{"rope_base": 10000.0, "bias": "none", "schedule": "wsd"}
Each number is 200 + 20 x the weight over the matrix's rms, rounded and kept within 0 to 999. Layers, rows and columns count from 0.

# layer 10 MLP gate, 512x192, rms 0.0989, rows 127-139, columns 0-191
180,224,234,210,198,204,179,175,156,189,173,206,230,207,214,183,158,194,242,176,175,213,225,188,197,155,190,190,173,212,162,177,211,215,182,192,214,224,218,198,216,180,169,213,184,196,186,206,201,213,180,168,225,197,209,249,189,206,204,151,192,185,207,177,213,224,213,208,209,193,220,223,193,198,209,212,191,211,229,210,203,188,212,195,221,213,231,203,188,222,197,204,202,173,197,192,210,191,198,195,210,209,193,243,224,208,180,202,230,247,173,175,191,222,241,200,220,181,205,181,199,173,171,228,207,213,190,195,216,232,219,214,185,209,183,208,174,202,198,253,159,209,179,235,210,199,205,216,187,204,220,254,199,152,197,194,189,193,193,188,193,214,190,201,202,221,181,219,205,160,212,180,207,192,191,182,190,188,218,165,203,223,202,189,188,199,201,165,206,193,189,216
191,189,200,199,207,217,229,195,187,215,205,192,178,218,199,199,163,191,223,201,138,225,208,179,190,232,199,230,167,192,229,245,190,183,192,171,221,212,221,179,211,195,220,174,211,187,198,191,206,200,187,176,184,189,215,215,196,215,178,200,220,181,182,198,217,213,223,197,227,177,215,212,211,194,205,202,185,193,206,195,215,184,183,202,185,209,222,190,190,204,196,196,192,170,156,193,181,206,178,189,234,211,210,196,226,231,176,177,174,178,210,214,178,193,231,200,200,222,206,221,213,169,183,167,207,192,214,235,168,188,210,196,190,195,194,200,221,218,167,200,209,195,222,250,220,189,180,180,186,164,161,206,193,210,202,198,198,177,212,199,231,214,178,174,185,198,188,207,215,168,223,201,250,187,211,176,179,216,209,194,203,226,192,153,253,198,189,204,181,200,200,214
194,211,189,195,171,191,187,182,188,220,217,223,214,222,168,217,242,198,224,192,204,198,216,169,193,220,203,196,188,201,193,244,205,206,192,160,181,202,180,217,178,217,162,206,215,198,188,229,175,175,207,196,205,193,162,223,239,190,204,238,191,155,197,211,192,216,209,197,204,205,199,178,210,187,169,229,200,217,210,189,198,226,207,206,205,152,211,218,215,182,208,230,191,227,204,218,183,206,220,193,202,217,209,183,171,189,192,243,202,249,178,171,175,195,178,187,189,185,216,171,204,223,185,186,196,180,222,248,186,199,164,200,201,199,209,184,225,188,209,224,193,193,218,161,198,197,194,269,216,218,198,200,179,221,226,207,253,176,192,209,202,162,168,202,167,204,192,205,192,191,224,210,170,157,187,197,229,225,208,199,238,229,248,194,200,228,212,181,213,173,204,213
223,204,213,216,213,209,221,206,222,225,214,179,194,182,214,185,213,153,214,188,213,202,179,196,198,189,196,226,219,178,194,199,218,191,203,203,217,173,201,223,176,211,191,196,215,191,199,204,200,211,194,205,208,201,226,210,171,203,200,171,205,174,208,205,233,178,189,237,200,217,182,194,236,177,203,182,208,194,192,179,205,205,222,215,215,189,157,175,191,190,204,203,158,186,226,176,199,185,168,195,213,210,204,207,188,199,183,194,173,219,219,208,190,213,206,162,207,196,208,218,216,223,215,182,183,190,183,225,232,195,224,171,198,207,199,202,186,228,195,203,206,199,173,192,213,201,217,237,216,180,211,211,197,200,232,208,192,215,197,225,221,184,190,183,179,221,185,181,178,205,213,217,229,192,201,146,223,193,212,231,194,210,225,190,214,200,189,188,202,231,207,230
173,207,222,203,180,206,255,169,166,215,175,225,192,206,210,200,215,193,187,157,205,194,171,204,201,195,198,189,196,202,191,195,200,201,162,207,207,179,164,202,188,200,188,251,201,188,190,193,204,184,216,193,195,191,226,182,215,205,181,179,184,206,156,220,235,207,168,231,204,186,242,181,234,215,175,169,242,169,223,207,183,200,202,217,180,213,211,223,220,196,214,172,198,197,172,199,228,222,225,239,209,230,165,199,186,223,221,202,197,175,204,216,194,233,203,189,217,223,248,209,220,203,215,177,172,195,201,182,156,210,181,200,217,200,206,206,170,206,226,203,174,186,176,215,177,216,194,199,196,179,205,229,179,168,181,232,198,201,174,171,187,204,187,167,212,204,206,163,238,251,207,188,165,195,226,201,177,193,201,205,200,226,205,162,195,189,198,186,213,179,194,174
201,207,193,190,231,223,194,256,221,217,232,207,206,215,204,230,191,206,209,213,218,182,176,193,190,156,202,214,160,192,207,161,228,214,197,202,209,172,179,205,145,198,175,223,207,204,216,214,206,207,189,160,183,224,187,214,227,202,200,178,206,232,179,182,171,208,194,235,188,209,203,188,233,174,246,190,236,198,186,215,209,236,185,199,212,218,185,179,186,217,196,163,190,181,203,203,185,194,200,166,159,208,190,178,223,223,244,228,194,219,194,192,208,210,201,182,188,208,223,224,216,172,214,170,214,168,197,218,195,221,212,199,193,171,217,199,214,222,190,223,205,187,213,206,184,216,218,203,210,165,214,205,193,211,191,219,199,214,190,214,217,161,165,188,212,199,216,191,179,208,191,227,205,186,227,196,187,191,190,200,194,219,184,174,189,208,240,214,174,181,193,213
218,248,209,177,200,206,218,228,157,166,204,160,197,167,206,230,180,166,215,230,213,190,206,202,198,202,161,174,180,205,219,197,193,182,201,186,248,192,194,239,197,202,227,221,213,191,202,169,210,199,181,200,192,200,223,174,199,228,217,207,192,188,181,198,199,212,232,197,187,168,189,204,196,174,170,183,205,181,174,241,193,222,165,160,193,166,151,239,177,209,183,235,217,171,185,216,205,217,188,193,180,201,232,215,183,206,199,187,181,224,170,188,216,167,205,194,182,192,216,212,220,182,221,159,191,234,229,204,154,177,231,244,196,185,218,225,205,188,196,187,194,178,206,167,199,179,249,203,218,224,224,192,205,223,203,217,197,201,226,197,187,230,185,205,190,200,214,228,184,166,193,221,195,161,187,196,207,207,225,235,193,235,186,166,207,178,208,192,166,218,179,187
194,232,179,210,178,200,196,219,231,232,209,185,179,230,188,219,192,196,223,181,179,200,224,201,198,188,233,193,196,196,202,189,212,204,215,197,200,205,197,193,199,190,207,196,173,207,180,146,198,212,211,258,192,208,188,211,159,232,216,166,165,177,193,192,193,217,226,191,197,188,190,203,188,220,190,166,201,193,173,213,194,230,230,202,216,201,194,187,188,197,211,199,240,210,188,193,164,189,192,200,171,184,202,199,207,228,206,220,160,242,163,207,205,189,239,223,195,208,192,220,170,189,203,183,210,219,218,199,159,165,233,180,194,212,195,190,212,173,234,188,223,222,219,187,169,197,192,200,160,200,216,175,199,241,204,189,193,209,212,219,197,215,175,211,193,197,215,203,196,216,209,195,167,202,208,193,185,199,215,214,206,199,186,161,225,212,173,203,179,192,223,191
219,166,202,226,181,220,174,181,222,215,202,240,193,204,239,212,223,176,170,207,179,227,201,180,221,170,216,208,204,213,177,232,233,171,184,189,215,216,188,169,216,179,170,231,204,189,210,181,194,185,199,169,229,203,208,189,159,219,222,199,227,199,175,220,172,194,198,161,197,228,173,208,204,149,221,155,185,185,191,187,192,221,212,190,210,174,215,174,188,213,202,217,240,218,174,231,223,238,191,194,220,204,231,189,213,191,191,198,166,196,227,174,167,214,210,184,214,179,187,189,205,189,220,189,180,259,233,216,167,205,193,203,227,219,208,205,206,216,217,202,192,185,205,213,175,158,203,178,216,203,161,211,214,214,219,218,237,202,202,230,196,204,180,174,181,178,179,226,180,214,217,225,186,201,187,171,204,192,216,203,256,200,197,194,230,225,200,204,173,204,192,199
170,193,218,169,221,248,204,206,237,192,200,208,181,209,214,186,207,216,214,246,204,233,213,163,190,198,186,206,208,202,192,203,233,197,163,159,219,215,177,212,194,206,254,207,204,188,207,179,224,195,172,183,191,198,205,189,207,215,196,225,220,201,189,194,204,189,168,166,187,208,205,179,188,209,161,172,186,182,183,222,213,218,212,219,167,175,171,175,201,218,185,189,166,203,194,214,189,177,172,217,208,193,209,190,202,230,209,186,175,194,202,216,206,146,196,215,187,202,186,206,176,180,238,173,204,181,222,203,185,204,175,229,174,179,163,200,191,218,204,200,151,184,205,213,200,170,204,206,206,224,252,213,196,228,220,220,171,251,204,209,224,205,197,189,211,204,238,193,211,165,207,172,194,203,199,177,197,175,206,218,193,194,202,159,195,203,234,184,222,215,172,151
211,220,184,227,209,178,183,193,194,187,202,192,213,213,184,211,233,197,218,220,224,188,168,239,239,224,221,220,187,228,190,196,199,180,198,178,170,221,183,221,216,211,190,260,190,181,184,208,214,228,219,186,188,194,185,212,198,205,184,210,159,153,197,214,220,185,219,202,234,202,192,218,220,199,210,192,216,178,175,189,212,226,192,211,206,210,197,168,194,180,192,201,149,201,224,205,168,237,201,203,187,175,209,173,192,224,207,227,168,182,175,181,190,197,217,182,182,190,214,196,206,172,156,211,187,187,258,208,212,216,233,198,159,159,174,169,205,186,167,208,214,192,223,182,197,220,227,213,179,183,160,213,211,174,217,199,188,172,210,204,234,142,198,215,166,195,218,173,187,202,193,203,189,208,233,222,189,198,179,187,185,176,216,174,224,176,204,227,154,199,224,187
179,202,144,186,187,201,206,227,214,229,194,203,201,200,214,173,187,238,192,214,175,195,184,219,212,158,164,193,206,198,217,209,163,163,200,171,206,220,164,198,220,216,190,205,198,211,234,221,201,193,216,195,194,177,252,205,232,198,188,207,224,197,178,147,183,235,206,193,240,199,146,205,167,218,195,217,193,196,212,213,194,210,200,229,212,216,213,184,188,221,196,201,235,179,199,195,202,192,199,240,213,167,212,193,220,183,224,182,213,173,187,218,222,205,195,163,200,197,200,181,192,187,216,166,187,179,183,194,225,214,215,154,179,207,206,235,174,218,172,212,206,182,256,159,172,169,175,192,161,201,227,209,196,166,222,236,223,193,194,211,227,189,203,202,215,200,157,181,205,211,207,195,214,237,190,207,176,172,196,195,179,161,201,193,217,172,196,220,221,193,204,210
209,230,241,210,251,227,204,198,226,187,196,224,196,201,203,226,189,208,193,209,207,192,208,179,167,211,202,203,199,166,210,197,197,199,197,222,186,233,170,203,228,212,197,210,203,195,211,198,191,154,177,155,186,195,180,197,196,211,185,200,216,211,183,193,203,232,241,190,207,200,183,205,201,194,169,218,202,174,191,191,240,201,195,194,207,208,200,208,199,190,224,177,201,221,248,152,207,179,182,180,180,189,186,216,211,212,193,170,211,199,190,178,192,202,195,189,213,227,203,193,173,199,177,170,188,180,186,238,190,198,225,168,210,197,240,187,197,192,233,180,197,182,230,198,152,200,206,197,193,229,163,203,237,186,206,214,228,217,184,224,207,187,224,196,199,222,210,165,209,186,184,216,195,213,212,173,244,220,177,200,215,217,195,218,215,169,216,207,186,184,201,227
# layer 10 MLP up, 512x192, rms 0.0998, rows 127-138, columns 0-191
219,193,195,213,165,179,155,184,192,172,191,186,219,260,184,233,171,173,198,223,194,208,188,186,213,192,216,188,191,163,222,187,189,228,220,195,174,202,197,145,207,202,182,186,216,230,179,198,181,188,198,217,190,218,237,200,214,156,181,214,201,212,215,232,210,251,217,201,201,201,166,214,235,209,197,206,220,169,212,217,203,225,224,173,205,199,255,204,188,232,166,191,164,200,173,197,207,195,220,219,198,229,213,206,191,207,219,213,182,198,222,191,188,184,203,200,187,193,179,196,191,214,187,206,212,188,216,181,196,268,231,185,216,218,207,168,217,181,214,235,204,214,185,214,198,190,223,186,197,189,198,194,209,194,213,187,175,205,182,201,206,221,217,186,211,200,249,207,174,168,228,146,214,196,211,197,220,197,225,186,179,222,215,205,180,200,192,189,145,184,203,195
185,186,196,187,181,193,194,212,215,179,200,224,197,195,204,199,174,200,208,163,256,218,153,176,161,196,216,205,215,211,199,210,167,165,193,195,204,191,192,239,181,212,211,205,214,194,203,161,193,219,201,161,192,196,187,187,196,255,187,191,199,190,201,196,197,217,238,171,213,223,190,160,204,190,202,203,221,212,173,223,181,188,194,179,198,178,196,206,220,204,204,210,169,214,207,225,211,175,194,186,206,204,131,201,181,162,245,206,226,205,197,200,188,208,173,193,217,221,178,220,202,186,198,185,224,193,180,193,174,225,200,186,202,241,229,237,164,209,227,183,217,220,203,217,217,192,199,198,187,175,222,248,201,226,200,232,170,199,178,233,184,205,210,204,227,203,175,187,181,181,215,216,186,192,227,206,231,204,190,190,185,182,186,186,206,202,207,142,200,241,197,179
205,201,202,172,180,222,220,216,208,212,193,134,171,201,193,187,209,204,179,198,196,241,228,212,186,198,201,187,167,236,193,192,178,176,167,162,197,216,204,197,190,226,198,164,155,180,219,181,210,198,180,231,235,198,202,202,186,184,189,197,172,223,233,221,243,193,185,189,237,214,184,210,219,200,198,192,192,190,213,175,221,224,207,184,230,211,182,239,195,190,164,173,218,192,153,200,180,182,182,200,214,161,203,175,209,183,204,199,165,202,204,176,190,205,250,222,185,182,196,207,206,195,239,209,230,160,198,184,217,216,229,215,210,211,202,159,212,225,190,180,238,216,238,215,201,227,197,168,196,192,216,243,178,230,194,188,189,205,218,184,184,208,194,213,220,148,213,170,214,215,214,216,225,226,230,205,195,166,191,200,220,175,197,205,198,192,231,173,198,229,197,160
210,245,213,222,228,182,208,191,218,196,208,185,191,180,191,187,189,208,183,202,196,196,184,187,205,175,201,198,170,230,189,186,216,179,189,187,200,216,185,179,227,201,185,226,171,220,178,219,184,186,212,202,247,197,183,190,197,189,239,182,181,204,222,203,240,181,164,197,184,202,197,199,180,216,185,225,176,214,203,197,199,217,187,188,210,178,192,212,210,188,188,204,194,212,216,183,205,221,224,195,203,200,185,210,222,218,191,185,170,189,176,180,189,183,224,181,185,212,223,186,179,201,171,191,180,224,217,191,179,175,179,251,153,184,237,214,233,211,222,216,186,190,206,149,223,238,215,185,208,191,188,201,193,196,183,217,204,177,233,202,217,199,204,232,179,193,221,207,198,211,179,192,179,195,210,221,234,171,200,208,205,187,205,165,182,194,190,170,230,161,207,206
235,230,221,219,167,154,217,229,209,205,192,201,162,219,195,198,200,188,191,211,208,214,198,206,180,207,195,227,211,196,201,237,195,196,194,209,174,189,190,163,207,211,202,215,171,209,185,170,242,194,234,216,167,231,222,231,197,187,172,239,186,211,215,193,203,188,197,252,212,206,212,208,132,220,195,191,216,183,224,207,197,204,158,208,208,135,184,196,201,182,202,196,191,220,218,221,230,221,182,169,187,194,204,183,236,175,189,223,227,183,165,201,199,185,207,181,181,210,185,210,182,192,183,218,211,189,145,205,214,192,186,170,182,180,181,216,207,182,217,209,188,196,172,217,205,240,203,203,154,218,204,240,189,185,183,190,189,221,228,205,215,208,232,177,161,165,216,168,199,224,226,246,203,196,191,171,187,192,198,217,219,208,169,194,197,198,230,193,221,196,216,183
157,192,209,207,164,178,190,185,197,203,194,221,232,215,213,236,218,237,197,195,161,212,219,208,204,183,235,179,158,202,209,177,193,181,198,207,154,195,202,180,228,215,193,183,203,197,200,170,174,191,177,202,202,218,160,184,171,203,219,211,228,228,186,191,190,179,215,206,224,190,158,174,216,222,164,227,230,158,192,175,221,218,206,214,218,202,203,193,173,231,157,221,185,158,162,193,224,212,177,215,220,203,213,234,203,198,194,184,229,220,194,196,200,177,195,197,211,227,186,191,216,180,201,209,177,216,163,219,182,250,200,162,202,241,197,171,192,182,220,217,205,198,199,176,221,171,218,193,207,211,187,227,208,169,202,188,163,213,204,215,190,221,176,193,216,209,212,204,230,207,227,208,210,213,193,207,201,207,180,173,186,201,216,187,178,197,214,195,206,179,171,192
211,173,175,201,184,210,243,212,187,228,178,172,175,199,190,232,209,208,177,227,197,263,222,212,193,190,192,227,201,198,187,193,223,178,203,208,250,215,172,215,183,197,205,200,178,210,139,184,174,222,172,216,199,173,160,196,183,202,228,208,220,165,177,223,190,197,194,188,214,183,204,219,200,230,185,206,228,187,194,205,195,206,173,198,192,195,214,212,192,214,225,205,166,191,178,230,177,190,168,212,179,187,199,180,195,208,207,236,218,171,222,204,201,183,202,205,200,175,187,189,198,152,216,193,235,180,206,168,201,186,200,211,199,185,176,178,172,234,185,150,204,197,226,221,179,211,223,210,247,214,168,202,171,186,163,198,182,184,195,161,186,202,169,208,220,205,198,200,220,253,216,212,191,218,166,179,213,223,207,204,219,188,221,175,207,212,203,207,223,194,162,238
189,187,177,180,222,180,193,193,242,188,194,175,219,220,202,174,193,209,185,223,210,229,180,215,205,203,174,226,196,176,232,193,228,217,197,180,211,199,218,202,184,196,176,203,212,213,215,222,196,203,199,192,176,223,181,210,178,198,211,241,186,176,192,172,233,181,223,205,139,198,200,201,192,236,197,205,201,193,190,211,199,207,198,185,211,170,179,234,159,229,233,198,217,216,200,211,176,188,200,211,224,194,213,182,209,224,211,215,164,204,197,215,173,228,202,222,218,200,178,186,181,203,205,204,223,208,218,176,192,213,220,202,186,188,219,177,183,194,207,206,221,185,203,174,197,204,162,205,231,233,179,213,197,203,168,197,206,196,221,200,209,216,189,218,189,185,205,216,190,213,234,198,160,189,204,197,202,201,181,201,177,196,211,207,191,215,211,178,203,247,218,180
195,212,178,205,204,180,193,212,185,186,182,195,192,175,190,244,214,204,203,226,180,179,229,194,175,220,181,221,192,168,197,173,214,199,205,181,223,206,204,228,208,178,173,209,156,204,188,186,236,199,197,216,202,215,214,181,217,201,181,204,147,190,178,178,180,215,219,173,208,175,227,232,183,208,200,249,232,178,193,227,203,175,186,180,184,196,188,230,207,209,213,203,177,168,246,194,179,159,204,203,215,222,214,206,182,222,195,223,202,214,165,171,203,209,209,183,214,183,211,202,202,170,198,193,189,188,202,190,230,188,193,215,179,213,143,231,184,193,236,229,194,209,190,199,206,197,213,192,175,181,196,195,215,201,197,161,157,164,208,175,216,171,195,203,222,231,210,209,234,173,178,187,201,209,220,209,186,213,173,192,194,209,180,196,212,220,182,209,202,202,213,220
204,246,204,192,235,222,173,191,197,187,230,180,196,202,186,205,206,185,182,193,193,191,223,218,144,195,193,183,181,241,230,192,208,178,202,195,165,166,191,219,223,201,231,193,227,203,208,213,208,203,221,211,207,221,190,204,177,178,219,188,200,207,180,208,228,209,200,190,174,195,204,198,179,209,226,197,190,197,192,221,214,181,176,234,165,205,209,172,215,238,212,209,199,205,172,225,192,185,197,203,180,209,217,211,221,201,171,173,212,228,197,205,225,214,212,224,168,199,222,200,187,164,199,154,222,211,214,192,201,224,165,201,230,208,223,224,201,173,188,191,214,176,199,165,177,183,178,208,192,176,235,227,196,215,176,226,164,243,156,187,211,187,217,212,237,179,195,197,196,183,194,202,214,191,183,217,232,204,169,180,188,198,168,227,182,215,174,176,204,211,205,218
234,186,189,225,176,206,222,173,207,225,205,200,235,202,184,173,202,187,195,190,182,199,245,185,196,177,188,202,192,220,172,187,167,195,217,211,171,214,168,212,200,214,217,196,188,220,195,170,200,237,182,215,201,170,180,220,215,180,186,195,230,177,204,202,200,204,196,176,201,222,211,190,193,202,213,160,177,170,173,234,248,190,217,251,195,215,172,203,204,242,206,195,210,209,212,180,179,208,175,212,177,184,193,228,212,167,210,187,207,214,194,219,206,225,220,241,225,190,196,162,199,228,217,189,208,187,190,206,196,226,184,214,227,193,198,218,190,200,206,206,200,177,199,147,196,226,192,202,219,167,187,206,211,190,206,212,226,223,200,184,214,205,205,196,182,219,184,204,183,178,200,183,195,200,174,205,185,203,196,184,238,201,173,179,204,174,198,187,194,189,204,203
181,228,248,190,202,181,221,133,180,211,223,194,211,234,179,216,196,169,208,216,169,174,200,192,194,175,225,193,210,229,203,190,178,208,187,197,223,181,232,170,172,229,200,188,214,207,153,203,213,186,160,170,205,228,208,193,200,216,189,188,171,202,208,205,211,214,217,186,197,215,229,226,213,195,203,177,245,234,179,236,187,207,198,211,189,201,222,220,193,205,229,185,227,181,242,189,174,207,250,195,220,209,218,191,210,162,191,233,182,207,189,190,203,177,209,199,194,204,234,186,232,203,216,224,187,253,209,203,150,201,188,178,196,182,182,205,211,222,185,200,177,190,203,191,192,191,198,194,188,180,205,189,216,183,154,198,194,201,214,221,223,200,229,218,240,207,213,186,211,206,222,215,213,213,213,208,153,183,209,210,189,186,175,165,171,190,206,181,215,179,231,212
# layer 10 MLP down (transposed), 512x192, rms 0.0934, rows 127-138, columns 0-191
170,181,158,185,200,217,171,227,219,187,237,225,150,207,190,184,201,200,223,191,173,155,181,204,218,177,223,217,227,195,203,209,184,198,193,210,190,212,215,203,176,203,213,217,214,196,205,200,202,208,171,205,179,216,191,200,200,226,212,217,178,187,220,186,243,185,212,220,196,227,208,219,211,207,182,230,174,232,188,176,176,193,232,213,200,236,211,219,208,179,195,244,244,190,229,199,195,222,197,236,195,194,180,201,221,210,209,187,202,210,246,189,183,194,214,182,178,190,164,221,233,196,196,201,189,229,179,181,223,214,213,211,188,192,213,211,207,192,204,203,209,192,220,215,202,174,178,186,205,193,164,219,141,162,193,233,244,221,196,239,228,178,188,206,206,212,183,192,196,244,192,194,222,172,160,193,225,215,212,197,254,227,186,191,181,196,207,158,211,209,183,186
170,203,217,193,219,225,228,228,228,217,229,205,201,217,177,220,191,195,201,176,156,225,224,214,199,237,168,188,190,155,192,206,227,202,232,225,190,181,228,185,191,214,192,172,191,212,193,161,218,187,176,182,232,244,210,219,178,208,212,189,189,236,204,190,197,197,200,201,186,190,191,244,199,195,235,174,252,210,189,221,215,210,173,235,221,225,199,170,178,221,193,186,206,189,234,175,188,215,196,198,185,192,219,184,214,203,213,219,200,211,183,202,213,187,181,182,205,191,198,197,184,183,203,191,161,196,177,184,187,174,166,211,187,217,179,214,198,207,189,194,210,202,190,246,230,206,180,205,219,210,208,210,202,205,213,202,194,149,205,194,189,202,231,222,207,210,201,187,203,186,201,198,169,196,218,228,209,200,188,213,188,188,166,227,217,229,137,219,186,199,225,220
175,220,176,211,179,208,202,214,197,207,206,223,228,228,180,232,196,230,206,193,183,230,200,214,177,181,187,198,215,197,205,208,220,170,223,217,201,187,178,204,206,231,191,189,227,200,251,211,166,200,263,218,196,211,202,260,220,176,192,210,201,221,208,202,234,198,196,196,206,217,189,194,214,221,164,203,180,212,199,154,226,196,183,192,187,193,192,227,181,209,164,183,213,226,209,165,181,194,225,189,206,225,211,185,196,204,152,253,219,217,199,199,195,222,182,224,210,178,190,167,188,205,190,177,179,197,189,189,215,203,209,192,200,220,185,168,190,214,188,186,187,196,221,214,140,205,239,203,196,207,199,203,211,223,183,221,221,219,208,199,172,175,192,191,205,227,214,220,188,202,201,212,232,183,212,224,210,228,183,177,173,219,170,177,178,214,226,202,179,266,198,184
175,196,187,184,214,174,190,193,210,202,199,203,196,204,213,202,193,178,196,214,183,188,179,217,207,218,224,171,196,201,219,242,213,219,238,204,197,181,254,170,169,199,226,188,208,196,222,201,199,233,252,165,201,193,193,237,195,162,199,198,201,206,192,181,215,157,196,171,216,220,202,205,210,196,200,199,221,171,171,193,165,171,228,172,191,182,193,215,202,195,178,200,177,204,193,166,219,227,149,205,202,213,218,212,195,210,213,200,186,202,194,197,192,177,174,196,170,174,168,190,210,214,187,155,195,225,234,214,221,221,201,200,209,189,188,223,185,222,234,227,207,203,177,214,184,202,187,213,188,186,166,192,199,191,220,208,220,210,203,177,225,198,227,187,205,233,172,176,187,215,175,195,212,196,214,190,178,228,188,170,182,191,225,198,198,224,185,191,211,179,213,190
218,231,211,173,205,184,154,229,237,201,172,211,188,219,226,203,203,210,202,188,209,189,175,194,228,194,212,212,225,199,194,196,178,154,227,187,220,226,239,241,199,228,204,187,219,225,207,211,189,183,181,173,211,180,183,156,198,219,177,181,203,185,245,236,214,203,202,217,242,206,225,242,207,191,191,211,175,215,220,185,187,189,215,216,192,209,215,183,194,218,197,190,163,191,229,180,188,202,204,170,178,236,170,194,190,234,189,210,214,198,212,207,156,161,218,225,189,212,183,208,217,249,215,186,224,187,215,198,217,208,179,227,196,264,187,191,196,226,194,206,172,217,191,178,230,226,240,187,183,203,208,201,223,195,218,242,225,236,224,209,227,177,202,198,206,185,187,193,187,212,193,186,214,200,203,229,218,236,171,212,204,188,241,219,213,187,230,140,236,187,185,208
179,216,188,200,210,175,194,197,166,216,179,192,190,185,205,230,202,192,196,195,191,206,202,211,219,214,217,216,213,191,187,193,166,172,179,151,187,211,182,180,163,206,172,203,189,200,196,203,221,183,229,216,209,161,174,202,207,181,185,217,158,203,219,210,160,186,201,189,263,169,198,227,200,210,196,213,207,190,212,198,198,201,155,179,196,189,252,213,178,197,166,160,224,211,182,235,179,206,212,238,200,211,206,214,212,198,169,204,221,200,199,172,224,220,219,201,201,179,197,194,183,180,188,212,204,225,221,187,189,219,203,201,165,182,223,190,225,155,249,160,218,156,188,164,226,209,206,208,180,223,197,183,236,198,252,171,183,189,223,215,191,189,184,193,206,212,235,222,234,206,211,215,197,212,200,194,174,189,205,233,199,214,173,195,186,188,209,194,202,214,201,184
195,196,189,248,180,176,159,221,174,209,253,200,194,192,213,186,186,181,200,209,193,220,223,176,196,207,189,183,219,214,224,170,187,256,205,232,189,210,211,223,183,186,168,207,226,190,178,234,192,162,221,223,178,188,167,210,194,199,209,218,177,220,239,192,201,230,184,200,237,199,188,194,235,229,176,204,206,236,185,188,206,226,178,177,188,172,239,204,205,209,196,227,204,171,168,194,217,182,197,198,219,186,179,233,205,205,198,166,209,208,158,181,223,217,198,166,191,210,195,207,194,197,204,239,209,194,198,198,207,205,196,223,220,202,177,200,185,215,222,215,213,216,236,173,191,188,183,218,172,201,227,196,204,166,194,206,208,243,216,193,184,190,200,202,192,191,217,167,191,197,219,211,220,196,174,213,154,169,210,204,201,210,209,190,166,158,201,171,208,202,218,201
187,188,180,200,215,180,185,194,196,209,208,214,184,187,209,198,216,178,245,206,189,196,212,165,225,228,175,195,180,180,221,187,215,199,210,206,223,189,195,215,233,185,205,214,178,175,169,261,209,191,228,171,217,188,200,197,204,205,207,201,213,234,231,195,204,220,167,201,170,226,190,189,208,201,213,172,182,176,168,231,206,214,227,225,203,233,175,233,196,198,195,227,201,207,171,183,226,224,176,229,199,203,216,185,239,219,186,211,220,232,219,178,184,189,178,194,216,239,167,202,213,174,164,174,212,208,203,199,205,178,193,183,182,193,196,206,200,189,201,169,215,203,149,214,213,207,220,196,236,180,199,214,185,202,184,203,168,217,211,195,154,195,184,208,177,207,214,181,210,172,196,218,199,197,213,170,227,170,208,173,206,155,224,192,198,185,204,184,220,205,227,209
224,166,211,217,164,153,179,212,205,221,188,154,236,210,180,208,216,174,162,202,211,233,219,193,192,221,219,196,177,238,201,165,211,198,196,236,184,197,150,222,194,237,243,196,208,216,174,197,188,181,182,214,205,175,213,229,218,234,172,198,217,244,183,226,191,195,226,194,210,215,201,203,205,198,213,205,205,162,205,201,177,189,197,182,211,177,187,215,222,199,162,188,205,190,195,208,189,228,181,227,202,217,206,197,180,194,220,219,203,194,217,198,198,232,215,210,177,196,209,225,189,193,226,216,223,192,223,173,181,209,222,242,171,223,208,210,195,208,188,185,233,202,174,196,219,192,183,194,201,191,195,215,188,228,188,181,194,204,218,223,194,213,186,177,216,217,171,209,170,202,154,175,161,207,198,180,183,190,182,203,152,194,181,205,219,206,206,215,158,215,203,170
212,240,234,195,217,189,195,196,178,161,211,187,162,226,184,176,208,204,187,201,201,194,197,217,215,162,199,187,212,206,190,206,190,205,191,227,160,177,210,210,194,228,193,150,222,223,227,191,209,189,191,180,223,214,205,188,224,186,204,208,171,177,196,191,193,211,255,212,225,196,215,217,195,216,171,259,198,246,218,248,220,184,147,193,170,199,225,204,190,201,196,221,199,197,195,164,203,180,162,215,207,200,185,218,175,200,212,230,186,176,212,166,214,208,200,239,206,206,203,176,184,263,206,184,210,194,171,188,186,197,210,166,237,172,171,213,193,221,203,243,179,194,211,160,215,221,165,192,197,182,202,169,199,197,177,214,238,184,166,209,203,206,202,192,201,203,174,218,164,213,177,198,234,229,182,207,194,198,176,225,199,195,207,216,201,222,163,188,200,188,227,199
181,195,155,213,179,196,198,215,220,226,196,223,238,202,212,154,165,205,189,175,175,185,235,188,205,203,172,193,199,192,208,212,193,212,184,161,178,220,170,206,237,153,189,206,212,177,185,215,186,193,204,223,211,231,215,204,214,232,197,209,206,217,222,193,226,198,183,203,227,190,234,210,213,207,206,208,183,197,190,186,187,171,210,210,204,194,230,199,210,173,219,209,189,177,217,212,191,187,225,232,207,196,213,178,179,185,265,155,203,177,209,225,219,244,212,164,202,200,188,201,212,187,252,234,180,185,177,205,210,186,178,227,199,209,171,214,214,197,213,210,182,186,198,188,210,212,198,200,195,244,203,245,232,212,237,210,201,214,199,227,224,206,193,202,211,228,209,207,191,198,210,209,180,227,189,200,181,193,213,202,181,200,227,200,207,202,232,208,219,209,179,203
176,133,182,212,198,211,165,201,167,197,178,195,205,165,160,173,163,239,232,227,211,207,208,191,229,164,212,221,203,218,236,195,204,195,208,202,187,205,178,240,211,196,193,207,216,193,237,222,192,173,237,222,203,203,214,225,180,190,199,166,191,210,198,172,204,196,197,191,163,191,210,201,231,184,191,200,216,200,212,209,206,200,193,217,211,206,195,171,211,196,187,228,204,205,190,213,215,173,165,159,212,168,172,201,162,184,179,181,205,215,179,200,188,219,169,204,204,218,183,204,184,183,240,162,180,179,169,200,252,152,216,209,191,175,196,227,199,183,193,190,242,181,194,209,181,218,213,208,211,179,197,197,199,202,226,227,218,176,196,210,199,187,194,174,170,192,179,210,219,228,203,210,184,216,191,171,225,227,175,194,214,208,202,199,175,207,195,205,188,194,166,195